config.toml
num_attention_heads = 4
head_dim = 64
intermediate_size = 1024
hidden_act = "tanh_gelu"
attn_scale = 0.125
parallel_block = false
init_std_qkv = 0.0431
init_std_down = 0.0
lr_head = 0.00593
warmup_steps = 447
final_lr_fraction = 0.0
train_tokens = 284000000
max_steps = 4476
dataset = "wikipedia_en"
Each number is 128 + 32 x the weight over its row's rms, rounded and kept within 0 to 255. Layers, rows and columns count from 0. Numbers have three digits each. The size before them is the row's rms in percent of the matrix's.

# layer 3 attention output, 256x256, rms 0.0526, rows 214-255, columns 128-191
085:128128071091135000155169126215116147060152176079164114134123170114187107130113117083125078218120183146117127120174140097052154143104129145138164096183077118132154137124091096058116153108135088
121:169135098138094091072119154055095107145117118096162120121160104115108110108171159098119116138077108160167141117154140092161143190121141107143119080053091094074149069157172188117187091152128133
095:110162101187093168170107163170140139129195173116119100154116131107049076142139094199171204156117148102088120118143113128062141144139171144141111106113115162142142179114164096142118072109088142
084:084125141135145098123136105186111155126186109139139110109096139127127153153095113167136137179142175138072091116139148157125119082162065115157142099148114144138158134083076139065056103104079106
093:177103143172112178132131180121126147147078148121103141104101120076122124120129144184125175123134137177087109172099095123128135173192159069072088187093118081176163152069115171134124161156115218
112:120137080096112122140152185166197160183158135149140092173143137136120089088146080133194169140137148085136122139162154121078124085071110151117171087119054163168101154084077116088096160092138131
104:166117113159138129128186174179132120125118117110141095181077136146120069122125108081135121147089140150158173146133067109148139109146124153114102092109030182124143140161130155100093099136167141
075:070093094118058119139121136152152110145096132113102155157108152105069148090132136165093067105168107105166129126144144189138080106118082111179166153134107099106104129063093076166097194124179068
096:085193131137103164075067130113101096135133194142149079132119163084053164130146099144148141117129116155141117135120160091096182207124196151140100144159191081032110108137144144200158159174123126
067:133183157110086103103136134123117138151137074191138107174100096132137135124145121118115147052134155138122125150180170163120180195132202135090199150186118152140052112132134145092135085143109082
133:108095178159085111131100138084093101206109123117160145116147015146106122061220174106100089096061093154164143120116136111115077159114167097109180111141163178155108072253137142099219028127134084
090:130145142104092194107090145124096121149078126135158110094081092105154099120094127146136148134115118123115138123160128099078121142162156073130068154111107135129186167154111175132163112140138117
098:116089127118154105142082091136098151090140203128094110134070158156107109140114127121129116184135080125164128204123087140095120101145108184123118141062161147135138145112143153134137139182125130
082:099096145127125053117104119141065139061188115130102158161114136110121142157123110086123122100127117126201129086145107157156140117099110146163155088145150106127131107101148083160113159142140109
092:139106110066145112152119089165152173133106110116149147112111117174158135122168129100087100165098110059099153125150122109106126118103122105123070139170124108145160105093143085080109102114176104
097:161090144126152084152177149125120157105124100167072125143169095073114128138058143133145149099194109139115127173090110187147157088099078139099156153102081109151152170098085186151114146070104145
100:116159137052128113161153129160122125088162119164048145138082160114116170190109124146111133098154122060133141178098155128130177085077114151089174116147172088124115167050153121167056193109089111
078:107144118091148136152121131193083159062138116189111104134110146112135149107147115150189138165153095112081116177145131133143121127198083153179079134119122172078191138086200101099143130141099160
101:075122070094092133080118172123114136195192237120115114167095100102099103089177143213164185084158186117148113132142143166124109171096187089134155069122145110159112134103131153163163084134124151
111:166099148117142116165173101135126155094133133160119186153130125177151162119083153081098134166138090138116151147152095129098186078115102148103153081111069160158128121130129116070117189090101086
099:130197163144191138098095149210152132148115105186094105137086180110164154145164051115099166118205172085095073119074206105132076117097150136170132141184170095134123173094096140143092117133160130
113:195148106156139138134174146118216167112125104119117093142125167155126143162126130094148146076142135131081085081080148120141188092124085211057149169080091094137146167066094151165081160118122149
111:151174134157122139102085183058110091199200125113076129174089143085081171116162127162169136132126113155137125106117203148167135220140175148140136138134199110035087158082113182153146130123144134
091:099134082164146119160128094172147136129147088123125141144126156074132186127166124163142134133192137102111092081119123128123124165101075116123124137159151019136137179071148116153120189054125202
092:162093196155132148052101136103141115117102103093108123109079138173178134117114096058121123104124118121121150132101101064133113132082165069085096143097094137126140130116122213103165137090132182
121:119089141187085080111131117092045111148081111091164137063106077167123099098132175123144091125124162214177162135156090178142164202166162138135171147137145161133048071172146094130180108170138077
108:145109074171136116132095123141099129187129194111191065096134103064114135114165148098147154162093083169116076125085113105180131166143111116131085093072095094107211142148141176101159099140149158
110:169083121217168137104194144064169131138098044106145162144182096175146172150077156089081109107118101175109151129089145137108164058115102174042171116122094091086150113115116146119122155076117161
101:126120128150098142117157137135126085141089164114146147144058089170074103115146093142085122169069144190103128136183074151108105172154163102133091107111088195070150114168148155117173105180122170
111:143124111090099065169157166121171144098131113133105135200174148137111195162082144135157164103099139187154120125166169170127179153106123162111207063123122081141120095119125132180051170067092093
092:149147179065149147101114157163173140151115137136173141143087170127112129126150108081095123129148113096089145123138141116065133119056178117118122163128119173111162087159084120127148159096114157
110:193097155121108172078148199093095072159122086118102163161165097104118133112111153202081159129130148161128147156060131140127125202157187061102112191120160130126113157147132145134127061167106168
104:056174083145159110134163177168146146117174194094109129171125130159129174164092068118136101141102177145177063099177172124173135142140118148146188107157152161092124091152181051177092115147081072
104:142155117174119185150153151183154141124114139171085135218182142167055141158115088138242187122163166103115086124124145106092094088122145170104141124147113148174128185101165132163032167072116114
093:167132189112121099168184126157186137133073095146076141102192127150198111115073097135121146148171109085098153192125118102082185093134097118104157154130073090096162119113090157149143187105099124
091:075182159051146132114111150130132115140225158117121122152096103098088168108128095188145118144143098100092088137110129082181126113141088116179173154088169117084155188132148154149148129131137106
091:097122158135091135090129136077115157190114095172137110130108103166134127083187150097092152086151118118139140103129157152141160094127166101135149168125148166144110129180131141132142074079165129
078:140070177207164080184175119113137119104052123171101199132156154122088112123157177048093113126091118170103127146121088131060164100170159117131066155149156163109146104112111100117126089113124121
108:107129103126167158087076121147086120132178202124141108101128143093119125125140111184171150178124167134177119144170140129130112153172174108167174113164220102122043065124185085123115084222095079
107:035110089143129144078129072131060112106074097135141142128129133185120147145072128119135121125141129161126129126141093154104106139177161137102191101167132177060127095121097126133150101188101108
100:127110186157112132136164117133160164144115129121148138091111166157154109154153151074123082071101122087133140081148118031094164121107104140116065122156088165145166135104166124069144160161176149
095:078141175116124149210144113158128144129117071140097122106138147105148084129066085087098046121147162086103120071176101103118173102103125161134138159095132116130169090090079132126101156115123128